Part of a small language model's weights: 7.17M parameters, untied embeddings.
Each number is 500 + 50 x the weight over its row's rms, rounded and kept within 0 to 999. Layers, rows and columns count from 0. Numbers have three digits each. The size before them is the row's rms in percent of the matrix's.

# down: layer 2 MLP down (transposed), 1024x256, rms 0.192, rows 384-436, columns 0-127
# up: layer 2 MLP up, 1024x256, rms 0.263, rows 385-436, columns 0-127
down384 090:562471432498536367414486457463496481519513525450446602511512515402413473576516451521528466445608520435436455489536474518495563520500499496579577540551514516480551547533439508417484591536504496542530647546456526471460440575476543531512522530557551565523518482490512510462505512477563547570457523430414405460555479410468479441557395561480543511384562482531413449404536473440542510529553
up385 105:540484438487494471525505370522588442519536534446496508493436522460436439385441526479497531518524426461488600570528581514521438514473329494499495513472581419532490537446519440493468459509457481483588531583431500456461520479531496563488546446519441561536494476473503547557496503406616504535633478415470493511516550540377520491590518465459500395540470528558543551382564504423462519454458
down385 093:463531524506450592457502644494461529570528463490456486535495473550473509634490421544527431541511535548503466491484456508498525491533582466607470497602510478440464600433541501482482497421581515594450513483526523504519458533492505436512480579370548527490560483511471493514590518528417538498481538539548484441456502543570509472388453365488556496589552524476521556537523549531603385507473
up386 095:475427659522486467505442517421432386415539526510418556475519436600383544628440527497504479489476418486465531481487468528492474463453495482482464502491507532499507555449491523486587565492539479462508571587603545496483517405513545478568551498517525555472507565488639475541557551470517466496491490437532488564568559506467462529508471473517508503541526551446478512532510570493531422511504
down386 104:444522498430553465456515431437527534365460496497564469461528451504567462476482406521430506369441575562457540505456452486513485519355487510481637431544507496532519535451468452477487512569531450480355585499459529473439537542527530630532552466551474474517523540575460511515526485535482551598497527562356507472573509399514529504509493369420523532496533536544486460533543566539474556484542
up387 099:516469609549482511613553476444553521555577481550348408575475537465540426546478581378500515460548541510479481497436456534401520500615539410444477542403511549510490428486483524522556471464511540502405480502531459448536536517399558538539485524502463517563423448487508536471410423478478568554404495472429572498532520489514493520548513471536513412492509474581506521494398541475579459564536
down387 097:518491497529413467480494543481591476469400536360547381503465544470374558473532469516569493583446448540615505463578458444469544481515524553517487448481518524463510542543528420512436549504438522473580373434467568536464493503543471492565563538451544563460507406472615512498511486513508537525534522513504478424475458448531472440509530562465443473530497473543521480454585509404506399501489
up388 098:537389502557549506613519464411583525474460533431535572545464462457504511435586550439461501557467537502431469407492537516491462515533565505489471433375481608562422595480447563489493546505514491479492454483510497456432484419521508470520491448503555542483514568487462533528422433480531465461475399539479506535492469512469433549490504463460413521514448418517462578530575404508444482526456
down388 094:536520556508560509461501464534466512511511426584470516437539483499543445488436428494482569469516502493508502453473482491569563488463501500531483503575464430466518469547536474565522510464446484535566557524536616539448448517450448497533591563479604597510571421425423469533477532504540427595461558449400470384538468435587594513546489529521527469491512531461448468493406524430419581522479
up389 100:527465463510530476534470451532459427532527535502439488486558495512571509505533485498450452509493492465537557530519448458459445552462601502488480513520490442421427494602553460495482418525383482494514520500524528463507482464475463621534505513413428425424497485556464413461456462462542451537587486541517371516420553494576500557434472509611460572512561428498582502477490539496516408564477
down389 100:521460580500541510581519581510554443397433596561478481512499495533546530514483493521458451463484391512490419514473530574452502498506493544481475578482499458532532527462462575527481575446511503566466628396505517576558556468469488484472478481535458493484443557414470542523450581536474407463503516552379462496532422481443531534543519531494509507587429539497317507527545535548477533496581
up390 098:469465478540562523473507522547504471479473500503541483545510521498540531459452543638556488550506489516494569532454462478418554569460450581472498398523535487421546520512532596550519472631474500534495455493446490512576343528506492554407461502496474443490451530565452463484536490462465417602482454506547455465555563495540604522601484477565581482441444467502508517499574465539452513489498
down390 095:556436470452475457538519533533415507495522492449550499484492547458507436512484404465459500583585497490446459439559509488406522531548533503501438504483457490535498519480471467448450497388470447432472556467500538480477619458472398444546462547524514515439567475468444406478466467501544453480506630496504568578532531445482503545452482504505524533477459499515517507463480578476494477486569
up391 100:581453549508528566530513468530497454470507564547515506615525481457615555552639510468516570542446486519534504510556550506501354588520519526496438483522488458512493493499576496476450534544384565625579534431498517507468493405509520499553518442554515491467460507493479538443488582513507454455564509371502424424506525617520426463446498431545440481543506499456593476445522507544491520526392
down391 103:490526424426480443539458502463521495587545573469488483462461546542410531424550562556628546492492477496571579544485526571516513481535480447425462492453444465503468494562504440552494453575435523508507494457471473541569457428564530516564589501479495579487405483409483487499503495495492518442407525522519415430538563502447459550498517535438372507562525501455384501496423571540440535531521
up392 104:534458526465600448506465430479648498486463441529530463484418459580583490451453434536459411477489471584460541551588494459449559440574478390500505472426447536531514507478572523428445484470483478555534456485516455528478448553509506559440485424510555483510496516535429555506591465448497524518465489474606451535446484490489508566492491516496542552555473401518499527509571463434531482491525
down392 103:476494498492467563607482542512519460512557529447459433448564520466467444491485523465512425479552438440549456558538534467526484472495548581375551462581553460437408491401504539510531546604454465547539574447440571585469554427530491506480543488413511431518481548461473507467476544535523402546464545532521503531510557516536537526412469475533508489541571493486465519459434505543425479394480
up393 096:489496462518516494432524423472499453479557480543539472543485460507457540525487535571570594449406509518544384519482478478500519475581478521476572575547578438477533524459452513491503580438542472450464545479475532502502524497611503401455602546542527403462413461473510504517449580476526484423470550475557526488498526523451574468484509551505543440504493482424496499532472554465602512484513
down393 097:478599351552581443513516479600462426474514543510494465496496472455499574509444607583410574471499443530508476517521386507526530482455473524527475574506568535565416485469427563567533484531437475547433565486463432422531539461464518510519478389477467492518535469616563471532512543451426495579442480513394598475428528488482563495480554444532407440416450406461507439536439473551551455495475
up394 104:490528494558525473546495541529374466590536386476489518545489525523493472425442539467478481437472545485446526536465540447486465511490485547499525508444538553506562432499480548418460542542464511489464514496485602480478551506489503481498465527390589543479472584529495552451618469553436546416412535498564514452448497510432470498497455583557632510510399490367480485589504578601479430476489
down394 101:421509570424422476422401443438385525518476539552582505490566510517431487450510499455500514501516468550531486513428538419467653497523491615567532513574450490488462468456513390474416553441561562478433470487566403544437572563481462560478454531578599510530466408505591580528455481480526479498504509452457535484354529502571507482539559431525425552656558521529417473499516573590494462545464
up395 102:403530508534497466421522562537467485538480409487453511436593521495479525587430599631541490510499443515522547438472475555475538454489432515572516479522557475579500518386498484554595506576477579498449462535598484514540590488603550522508520513514508451547527477560469524507390566479524539471431452431477562422547507506473550477496405517485393590534555489579448522437617505490511449509485
down395 097:579437455493526458482557467509565596451483517490492522519380520496493474366495554480467488539475510560567527453543451552528490532456556555416423519480535437456500482555420526473474534515504496412530445438433468532443593556386516452538483465427501576433520473478508488523540521578467426523453533610455496522494487596534510496517470492546490497507490455507552498525432464482505513539498
up396 094:533521555533527405458503484557540538538432520488545558474455557418417546500454529539446459478440485475460472480425500524644453472522471419456497473463439475502587519575473464455476552479508447496558497515508431503538551563464455511572415578425580425518498499570391454493506502529591537531450507479556516564456437560505437557469588536523565575510449507532432451520469446502470573559437
down396 097:492427587486509548492428432439521509509515514591554458518464522512450502590496463551431433487442563504496407488518560557477359454443469546450523471510530402570464499464423462381569454581525528517537457535439533551488563516493525487440543502548479451538527510488538539484458557600465430432481388515416499448569520484531568550507545447500504499496515563547498558450503473554612455538464
up397 103:533638510447457467490562472494451513558458528562423594513456468517474565426519514468504534506551510488522522494554443576454482464586435482519363517492523502486420471504531421489515565510517446418496460437500532568551561446598556493482538505485541559520527500581527480561434362501541554461508601507536588566517554511459422421479497451549520529524524506532608426518557515517521471464482
down397 101:396515514510527529497507526496432463566598514469454554547442560633492530499467507612518560491400484482468380432454614379506576460547429473493561545499551562395480456517573483463602481459507560492516512475542482549474461503496485468538488425463529542516500477504569538407453502519521509517501441495532522374588489573419508514560524531486467550498476484572516559425493465450603530537391
up398 089:536510481508545444477501454574460520526501456470588531510486517456405553619546456517487498446461479462346641433559521518450533516457488516417553473461456494458535402403527538580424530466483470515531457543503605557470523484456530550552437553515462540507392504534442444462506437549487434418442489491501457523516484489570516473494475402395553461502483554470510535547478471531446501512366
down398 094:491424463459467510601532522517513598452463561419548491538498524527489492447540467538466511614512513478489511512551462482386518520554500491606340432480553454601438499523503550396442446515560479492390559567458494471532536514572489520470492466481505473475500516536485497508482495576563529511519562512528605535589560464456498470440513448484511554479455444459439537581511480527421506435485
up399 113:556523457452498506522512383541544471505517524438504498555490525475497496604446487571454537537418469541510577564453501556470496564501492513563500451426575501531491574465494593381526511524580408486521526513444525522372501512548706505558414453516533528482419448499592437430568425578469538444423450395473530540547478546570506539492440513495515529543508367540426620517469471475514505468479
down399 109:568572511556528461410512432546571391427477522546494444538557553534564446477546549482502502484551511510513468494518484492555509474517511513473449471494525509546495549559479448377493538537483511418520470496538455530531499538475492435414439502532424565488467543449489562596514517429485449588552589534453462517518437456470612468466438606465538569603550503434514512529500534483482481471489
up400 102:403562518455509557480467566419581492608557495485535509540547489508500512409521539520503444468527538426397498527509486506547467500566481525412534391608424522606484490490445541613489533457517464529563578611495476463480456526533438468530428570511510514565482460423463529561513492457409585467555512457507489473539489411529521476515551458357550526498466476461487470613505363494522416403510
down400 106:599465467568468400463525495477494435485421541421454546499448502468422544443559481578543553446593427477582476519470443443554454519517501480431427545546454516406415402496550479489472493489566610459391547476433494443501521567473459463473479570544589581447579484524615441463512527483510435502438498441502414532532526494553563480517552527490459511501484563516470578541496592492533508562442
up401 094:436426544559495511500551482431460496520525417517582491489435482517558459485503497499419438563526446483640542573533621500500480478550470552576483467413399502569506576493479524532450513472398673602549477533461474489556472496522532457488418554368522483459542438548513568622479476497512516528554487500568450464532493480476449481561456434514546402457407488531451452517406518514465508500470
down401 092:484495507538387548517444520572590550446513534574546504473519454441407555465398556597519532540569649460484488488480489485404502510503462433521455527411559539496524510494573520476523462508453455448435537487575441513444482459584439453412481527498475447573540583492416519445567496483522604464596531589453510449439562495510451457407473488464521426504524475501433473515501468475401428458540
up402 098:578535466463426437557376507458482588511532577495524511527535528521514530505451533486559443503489496526553504522449536567431447525580500552468514451481492419469483394484449553436525507494578505551481441489372446540553413519465449449473547455496453459563472590360439469485442425441525447498451449533481534522483516422516442494496632434392487543463507504523496476493501552558535523439509
down402 094:466486469534453577484657507546450593467484445458513398472500535342494513488496530541484505447544422423503457532514483531555502442416493500528485491444479530457438515490492554481486477488480487486549481524611577400507473578477430510475442477456580514538468582517511543445461473519483398525534542520495547507464436532532501516581429480503535508541465424405494497384516355435482583507492
up403 103:434570521488532462556472510610562479431579435492479541419470498546486543441533539593423552478508453501601542472515587480469609462469497527485500427496439492484498522509555508490497410580541471507503556596511582560522442564490473540460499462524578556442448446534573423547441477571498487462490465463461387427495424563476455540517458523442506472573457522448491553511601480477497523485561
down403 099:475496509504480478558469503460502519537436476512486527467423558565547564525548612522538461509569498445466557518481469499509417452491519518482499306529501465431502498512523509443473540504445469522451483621545466507504422533513537473468517449634429520512448492516463573559511428502418546522457489542490486466534605563440527468504464419533528607518474588417589527470485436370494548521453
up404 102:499481520463442549552468470571505498511587523397483481534508444575517485474516513465548511461500574512530494462498531511539507475532575500390571480427417546585501515551494480402529498516592526515496497559585474605535479457532556558535525493489524399546515492468498539453481514515530448423439467506478511516548519498511424504449620518381514557606548470485448499406487611470500499470571
down404 098:502504517515475452403575547498436534424418458535544461453479534486476434550458423537478464462474554500526503496463463521481446540426442601527504509490517473572506465522555494501513441456432548510550521411517535439435508537489442560443368480503508511468446595450527382436510521534506475503557578425518568444391464479577542466487481526571484542392479474506545512542484436489475522426535
up405 094:575498520586511472533547539530432564473401509497544486483465462500595527531488614486502386615472512491478471440510514567463513532475525428431539467451444409465543378507530498513497388514508423430471450474488517613530528530432471412479489491505461503511510482584471533492517484468495511470549564516498524554469544412519586517496534535415525417418487477500517515423543576520418441534439
down405 098:566546468587430529457398535505565540544416485603397464446455505526431635446532499533452453472575468501497557482476434485554516443515454551569550550419513552502537548449493446539504519526430498500455440486513519515379475511599377534500423471408445611480443488504550522446487423516505549516482488412426488510541525500476442533471474490530460541455488549516461520506473492446526497447607
up406 110:412497571657404484508440520395506426546528495499426473562520516478479489530482500423458452532446499498545458415464428473449542513527450490470485589533538478540480464457474469442420429520533503535452461531537492433456546566436390441481539523550443499550507504545505468538469508479447567526549465519491526435481527476482493545553455472443472522447419483484536426538533515488440492529594
down406 104:503600492451487480464496427581623493507503486494553473480491442458543609536549506460506483493489444436606551451532562490558445468451542467481471584507546481419472502487465608515513549509584527615530468471460536575479597534500446502461513442519422527524488489511484487575512623485549588465428503495429499583480441552562500418472644411452472506420494512487488536557549478492497454431441
up407 096:562543469552425498539454401463511605505441529516425437506478567530509389576462578454409541471429578500475462601519507587616419459526471560521561529540506464440499457502597548476511459528460432541576514524529377549464487453553480449455511474428494436521579525491443484502569521485557389518539425506494517519545509477471542526432514492512402486316524494531484516552542493510555455584556
down407 102:353417341497439427495541444505491531538453493471458445585536496480529454478452424556475597500525449470578466411428454519560486522527476459498492636592430500572576535500415500504490474493553442446607485502576486576596456488482469565517585439431492406469464504514426543468513462482431542454551502451463464537578492460570492514525469506552473572516557526393581482486464421469497539473471
up408 104:508393495566451511498451478477470552552479509427419510514585466432442471571490533534375492541468526546564442585493482529452516517580456500386532579525529556458522525492483502505488546449544441462565572532442417490481391488499513571533530459486560510486511463467456426554607537468456428558553420464495460466464476555471533611508521475530417459521505546526513458493461506466499476560472
down408 106:518459508511485530488392569503334512514572538476483460491418494462513404423449438544459538489522479412554568486480488502391541462578472594498621495518460464512499503461516544495462469429484439511514518421485432484420467495457556516620609429477482534548534469448521469528512465485471391566499419478551410506519448540492420408458479438588513585447524541559594555617431411511444527573514
up409 095:540550482471450540515458542549555472566573504549452424514518555549515557465563492466563528528464541428410501482527555479424577460520560472415610561407586592412558538527426470533472477586547521464542561563468499583450520423481431448475528468492539406490502522487465507440451529544433536457529543432513491499438612469475461536477565437459511581443541501452485450467428538503448522532572
down409 096:500460383536503522479489488518523604510430521511540449422439533420456487546498505442442517440476497504569505469531379424493491582487521483558472522441522439513509544591494545418496563484423483466486429458451533548510583521464494596603472534526561629498522509482504541551523538558566493408442515515490446567538495522484529543482514530528618501490492507504422599523435571448472467441552
up410 099:557575443504527532547542492539479463529494458493406464490533417395509519506510484561456577462557460476488510452534430566513468565473507486482439573405608465638390534495483517552503446534546512521446456606485537498487493505518515576413482535347560449478491584464502540447530415558523532435452558481528461435539526583494374505559592459480557448514509486532543524524572491525429462482541
down410 097:531403445564520529486515492526472537438509552516526619447478499532490442490466412394508465528468495421483448583500518547490499548483419524483526537581381413470607503470559379498525457503564524536440488483453479476405493523487521477593492552605516441557437518442497557523518454438512518490506373547529465576480520540517526447465498450475590523527436516447507507445435522414569556556517
up411 104:435432447516467464545526521484540539476538508493511571395536575435388450406491481459455458472545553564478460431419462537440483450388427556499511528496513608507512477562547536499455502451545560427457498487499514463487480548518280480438520550452501405506526608466563480410437462512618491539521530456546590465539468569491415514442606444610540551522432419503502520535435504547447457535496
down411 098:494518486521506537512562555520442488481528551461495442530452478453481503493534380490574505460500458582472592518634496568425521471459492431496470522514480495512498581507519540508501497475495565576554511490403575543491458454482594475520557465536518537462487464595450604508583461476458437565463470592464396511496424419497587587497428580480505504463471491429557502559590495536564532482549
up412 100:439467523503458542582529622588549434494471442491529492505476499592549486516462483532570573473434491481462459554468434456499579432513483536523513439502486484442510425524478443466469501619498444458453466468461502543454521583531529492433426529520548507545597534544414474414409575588478526496436511465451592460525499566536451546482452438523582464501445511512481464519594519480432574491435
down412 096:465533568521492521486393514454535521535578510444470437511501549561498459445559600472490494501500352492482514476532625443501533619569559504401514447507512505615463537518538507469543501480552588525420501471436534496463462500503540517477539476509470499515531417432517457544542587593522512480528491417511503563501530530605475543528552502502599594468573515452407468466445502516540503457491
up413 111:533411578536483514439512491486447552495500527501527556528505508483512479435447578507461460448528499477401488514488482527518511453455481439505518498688506515486501581455458567486529507551502458561402538533430429475423508549532489477480513471493478545564441541451544523442564513587422541404461479521501459516513517507470520514508516459393521452457539470506546488486517518426460543522481
down413 114:432557452450528454514479572498543435517498529531558347521482400571446578486489551612479512545502447529496520502486540580563483453499513513460518492477464501404533492513527447556486467504468479513518462511504564532470496519491551477536528460439499455526634511508438516524436505419478586526418477431534579408497514566520472509438519515533493495549409511484447471549587504509559487580494
up414 096:508501496499475366476458536570505575573539430478578569549566549400445542474494481446452501556454462499527512488429559461528408491519477500566465533531479610562517412427446580560498495507524459499569517551421438587483571543464601455387532488504511529525533527496359460565506476419471536526475459464476499496589492517466484440463540495484557488516578462529518529431429595417594528539493
down414 095:461483495479568520532522486512484509470446541510476435576490481468584522604443535537481527517501554554542452379478474543501617543470371538522426471539503485483412583576499536507525595532421533491485527527495502550371592482520481588542471497444435501483528504435637488490481584519532528538563521471472428512558463469403390476542499474405449591448501504525505439437541487489417609520509
up415 107:535427587538484525550473456560455541612404506482558475448461552560410594508476546458450540534501447546520527557551452480420450523492451366458430575476481517528537518444529540536477489516443508549473497582494471463553544506442451496449521391409435444470522446526511520521464514454505518532447562554487452430505437473522462510546517589502490353498410458434395449575511544501522498450545
down415 099:445470598500488459560443466597550439457562555487567504503561533520530453566457537562522563585424460425506501562417555537455509549585526528528516446576501505431485572596523491451510514467551438535512625433508484485462542438571604502541550590521522550548530500494459540548573499463481583444572463431513476514495451466555522525459552440451457569509494517572491500542560542524521497453414
up416 104:494516604451553451422505561441495638472479405481512550479440455416577472513452556472529566617463500461534539505591578590489480540525518485446464415421513409532518469501496544502499421585552544503449528480492516477577485489451506501468528447612556484615575530569404502445584422443515500493491530421538474511450583494364557468456462464575520549568521516503527546482509508405478444461568
down416 105:460559504489460508501623473562530518442440471538513428445494454496562536395584524497514415519550596470620446530514447513464536431518530448513598508482556563535511511515372556537409510507521512458520529556556407468485559408419490424529510510538431550395523520491596470423386504437445462524609565542472544530527426474542491514528578525473557469506498507501532322440510502559463493488484
up417 100:549502497598495459433493546432473488539476545527408597485536569553477524539544412438450477500504463473469439573510544488436387440548484485519495583489544418474542431432575592540600500561539461430485417479437489476525462495476500459525470501494458460552432488571456506554494486445533513521491391486485621420479532456376511414515534490526573570545454500544623581517490576522429512431528
down417 102:468465496532535517381518570562527512540549465503476493519395419459536444489390586543434565448477526528495484466467522555392526564562527522582557490475533454431529531522511495560497511564483437467612540531531567461443559357532543548537505505434493472508541540520529521505530581608514476509489490500450432526478514555538485481464518523649434489503481492510478492532539464510480534522547
up418 100:526574600543503473514431514495566590419467555496419534479540544582508522438489571454377459512464462455620416520550547476570406459472502625526506401565481520501525549448551519526604432551535518567428575524542461421451464489458509488425478563436552524529482490595566527539458484437464537453559498495532504340529504522498538456525551466589519551479457516480440454518462491477580534465544
down418 105:522437478492550498459516570523525499535432582454394584548426480509519559430508440493600486483467512591491496504491517461450515494478439419522378600537491530494446580577449553442492478455386468451519470476511475553413463495423485453596532521481520497505456447479476462544532491506485559472542451537441394535542479526461461453525556488482368519442477495497544479511471420533478575515461
up419 103:566531464474418528506413456437511566509445418481492533465457504566506484483539521496605547471422458513447516454510542590530580467578507463522468517539549430468481502475480454537426537529572484511573453497501511585438601457526538446519579536485477391542583611480495556518425450467491566488482531551533509538381495464373596538486452509420470511430508403470494465410499509532501548507491
down419 111:581530560516533464575508561546502503490499570531521533497584532497504539522496452405433464535505476471391441572503518392515424589494519469552523487526494614496499475359417544466651483562444453514462538428428580498484528502436509466523437530414583550571493457398477515544619522493539419520563444444494547417556547566530405473445418474415545422446384554501494483453504600497566385530525
up420 103:477445470521478444481553526371526570457552498613497519550581590523496482422515501508436420466542541507599465457508542559483519490508503534398531525557490486529482475477433563442511424434501453481509513465429458578566509541560528506476488449513462515517517379421446510590570457464525441584442495469464502636485532518438513423489540520565565561517454451459497608476452524489427562403473
down420 094:488544453503521519536489534591507456463456493414554459443468435534462514507460532493562629541481439503473522553507489473603496609565491467493477449419530480490508524461536543571491490498469532498376485461474518537527453448563501461460530529488581549537452596535519489450491488520450600394496492525501471332528497507517522545564444465500500489517482491452528403545563437449490471575451
up421 096:496493568451542496396436472508457460570493478490497600482531422501554425585444437524497545559474428470494503532535488485478486535607460525503515448495560503423502482479457524615566573492510525523402615499470519469561449491543536504416458600442563478509494414529542509520559506512516508539477504614550490465551537497509478346544432483450480462525486486427511537414445482565443477436424
down421 100:481517511490464519533509505462572401605467584507515471488571409547531465492510512532554527525469399500473360550551528492534569493582527461488522542459488495510506434520559523500398413532586516598489526518481505466533448425467454395536576450529449365533509476422521546469493573519441541425499530447513514497490521524454459499540497502431443436478509387431434470548542443490481501515531
up422 093:563423547427464533589440515507518518415450479441562478532448495488464469457406503467503424534538530535470520504517489456585446447597503550409482431377411546489559618432487536387555582481444558509439498442489407533491508506487561493516541607513593458446568474515503496569502482521497516463459495439527507465554599532490522456544595540466455545513531534421512507500489525484553466476446
down422 095:501539416492592571479537511465435428618482448557470483415496561605502478539518456526464523515493541423562451569468446576378481551489571393539479560541554442559459586509471579538543520473477514486593476495510560514443503469520437497503453476572508538486549483518514576358617401523484480468443454526465552493530466520484564536539468447458499608435420511512458471423496432505459506593465
up423 101:481508488490489481502478561481569483475588538518549478449444569494535526527542530465543451529388469497586552523508518489473456541562467495451483538478588535442423455415503396456487452464411536475511578556545516506518511487536541498419464560515458476391494516538537560526503420612524490519465550507559625505498498462451568563466433510455524471524521480465434442539531437500533530512458
down423 100:538532476616466417509573561499545542573402459500453530585590409511575464546469385560518457501551580426474439498500544569537497560491457490492452510433504497459496488561444422492534557485583438492486497509356421556430455547558584510554455389480573572502483490520514471479569547538499474499524505490490472448505476436496534530501617542533489537577530476514548475541468544592456502535439
up424 110:456494385456496471449449526550460522433505483471471479493476606517507535514543579562457451538544505453433491527539532487505507428482549468577563500475452491494625515428447486577533592577483494610490443548460536465483429562614453533494586471570499592506623528521541461565539472475415631441442571406514566568504492546502494492579535481415438527535619498508471552462551452469464471495496
down424 101:466537503497575455531529618450406446514489465487492419552529503409488528420494429399529472590464479486553410460524482452424518530452437539481511474472513525512464424625522458496484566563524537467484565355495491488504477457398511505492498556474375415451506536431467595444579451479511377583508467513494553504506517402495528486509508557534565467419404507492503617505527597515425521475484
up425 101:490500444511570427510386578531550467522499521525522507610467519484500538328547506530477482620519452487543483656522590417457418524368514477475495481500460500440454563543531555571529443536494550420566439576530522490483459506478543509506581596540560528475412425445540523496467426539459610525515495473561528497525570478510484491516521531509539518518571390538529473539483509569489459437435
down425 095:516462565508442566359490462465529611461469463572489531521474554498587398532381469495465566370440567446530499428480420439548471469560420465513470410511450514514538498420507554462518510539514472485462518478488489473418505461435552574449497510482585569446511541527506518492502540532546479424585553451489603489509482516567459514569493548477549505590553580404482526442448517497501560525482
up426 101:506452557565438564566565475565385428538489536550491536601484491542507438492415490499534497458545439520511504544490559396530564530528383504513522435477520506512475483440496580379521479424482436502482596497489476521488506473583487453550492465480484550531513546511487579508496487592445479549450576438507492560511482466434503538488548565438473486511480552507400543403582476485431514482523
down426 096:514483503476479553494425566493447567478519466468454592476579408466427537519530474476483505515461527469514520524511456489493458555461511496486467530508545416426565531564472401520449544620508524509439486549521493412489519565495528417501592588458451449493429431514542476445493603442508456468514464441445474509599537526521479508480512521552481512514539563506570463586474454546514480583492
up427 104:542452400544448562534493382584547572493473435475512502532554562457549487497501554546427555509578470474489428507467598493444495547479522515500406552502620485537459502534445563470467461493520451517457420448586510474518462545459421566426470509511481438553494540456507496448520534570494506585481501435602449470553492514522511484417552555552444492457523508505454507534488449479536503440445
down427 096:473466490552533493503467619522474497510594502425379534487468489493443508481504437494517474495451436575514555513528502437473534422545553536482529503405379506511561529420573458495458422649563513466488468424566561546460529494560526454593519601493577584516429470503522447554488453499538494404576513513420499462526458406479508378581479439541497517487536478537457472523482459490526480517561
up428 100:485532476481536501546524536515531452467496480568480429552489466483463525515494409484411472566540550511506475425469502533532427498435476572428465520530466405506542420408528515499475458446462485500486491486550462474476457517529587591495472469525425428380530515574502594586488452561461481438475572462528593519414496466568497479481469560517502578581523463525406382496552561525538573505538
down428 092:468481607452516661469481450534462502430540586503628581457537473417536476505483504501563537413448468453494528434491508449460494510556493439495559418507560487586534559509426448484468408537512457552566494505434556559546463523439425478495518533489552553513513577511538449380465484448439507487487498554528488410495503432442444527468559488456508431412433534562609627598495488522429451536463
up429 095:449440481498543455564447538495569530491450505537512381566508559525581496487450563516476565555457488543514487449476516517507563494550503475501505545510513519403522559465500592460534542524535469510497414603496507579502557511414485469493440479475547478453515534537452508617520520458387490523546438487490471579459591420496518548480526450461526493587587474505473504577490530537519475486511
down429 097:494454499531601493602522522535540506551496358490424513502554501410494520551578423499448472445592516456486526585524491418471502493489535516474369531494531578355429540503513527534444495563454454433524549464464559541453576516559450504575477527443443388474559524494497475514579491586561446473465550493492506470553573459554454489451493552471532464525430503520590474418478410423538515506442
up430 099:495513477580493568549542524599531543513476541545541498537491520505504417528590585416437555512549510413494559531438566510471487542556431534485527531557524490519391403524483432505414569488463438461443486499474488522491467437580517458433416576437513533464452508495460471454545562541465495536499517575445509505552536465556491518384568534495462601461423378550576455396527557548455461510409
down430 103:571531408458492440507525521548469546496497517545554432542446435503498553570381435529506522552490471547554457511479399449551530488477501440508456505381558478521542487463463499523535574511487443518523500491486565501437458472488466546511536554510515533523538521470464413385443498585543476508509527509609420482487562487374461458449458533467523535484546507483520533582533459508508441571523
up431 102:597468507497546505510516485470503618448506581496541504548497488519478549443468424404456622566482482570521487596481539514504454544406513591437544470380472543491533583469513532505487501469450495584477496593602469606492455560478457477545502539507511473447584538495496470516483488498430539539488519518543534445467490530531428406529540485486512595503526466455525453540639514493500609469516
down431 089:537536461608534539464554511511497453588462524464512606504490489515486456475520525551519524509506539522510568404545452511581475485475520512668514439549460522478445480500415484592465506459519611530493483510488551433530440470477448503401544409516492561481447467457568440497454464529545481465517476484435500494514489513533603468394426430579510454512393559491424467451437472479459471475495
up432 106:537465418496443568390563484481509505496500476524554528495494453488650516543471535509480506553468562591458497502426405464557457435534477480364480498471542485549471473508478590451476412548490522551419479433478507523533458537489521460449458542508558442491533500554530549502432499506507433484483533555544436450633553570561500537591417478478554411507524415515525589533479502454469486500508
down432 104:510502557414508477489506523495499491516525483436532488492586515494384525466465518482503470460398472469573488545427487539467469581475518509515528550548404522491452466555569528523427541492481497351503485570485467454580472513475471539568482535510517478451494447465457611543555515431581473536519510376445512488523573490387584443522448560472591464576516552448495500563443473474550558521498
up433 104:355560478470576486557422475469590466544465428494590469560474552538567567447507569523464448491380471475550518565374533509416563540446448482443556588447592484457485589544432372547547507499440551589462491497530555508546535417473530522541552520477537500482524491492527485538468492546558453537465532506551507503500495526377531440425523541576505531498561541540535511549541457488483526482535
down433 107:534548528510381432468500502535528537451529484506487521485523540474476541439560451478478549582497474510487535512591515467495440460496538483515536475479477562582484555485602496571503475454504505523615463476560527464497515529470491494493493520477473466446653527473447570560573474469541439466500517540459394546553349608500455525454560483546528472409455514585427463512483550530548535402548
up434 101:552480531537462555492389462518488426460539406481500441447525549528479571561501510542539478543461590450442490453465466544476486532549471498562456505525529517424611549510487409512616430533458475436489530435565509473499487520461413419537511552557558460527472475424515341485518598502523502404519453434401458407508534529484513576455581523490371555568412531523535448481531486566553508394417
down434 098:383504535475534499518538434470506483478446482443426492485499468478431532584566499544468491484490563503558469520502534369513483579498484403601510528522540521603522556438430502485445549611586590553486483513533547563471577511547495518422475591473508525488543497471533473517460466465479539538498505499596541527487507535470598478594419407493524515528486517471490495499490443563410529521502
up435 095:456455449538504538575427461546433446525611589566456581507444476550486446530566426499542515525507526524530505509409525578599537513463494519496498625539437453518496484504453551445450428483515445540490515438519454475548345458456475606488475539558549488473446505544540529549505465544455494474513443540511445491397535534473536434443552537427558537520438477519489596495508452519417537437475
down435 089:417518540489525407458440485405445492517442460463507400463479564495620551414479520443561495596429512519511441514546475382403564457490542427547480459477490488535463479514542484562542514525508541388448499536434432528491551477502562508532475444509415463558456511445571563490433555468544591542506520520497499406501498505548437435553476451481525517373577524519592441535463480469527435501455
up436 093:479466523558541574486494502443582470500542532457428579482472512526486527413463504554504502577559449585534489459519569505525411503519551522477471480440482516495425552507486475431496556499476436469593372505508506526567491521462474435497478538493460548603453524459469541585468472435555573554433466470466452560451471531610463470453498498481510530482536519510577468529427495475505501480455
down436 102:414435473522403510498514495448467505525486517491476431383444517484548466456466489506560478554547503510437552583482520468470418446571411479480584562486513430566507487439460546487515440444527614506579521471493498570557438478564494566487431536523584564441476525518439494434596521492511463480531504512452538460543508566522450517520525620587489573460436387597560571460505520452494530470554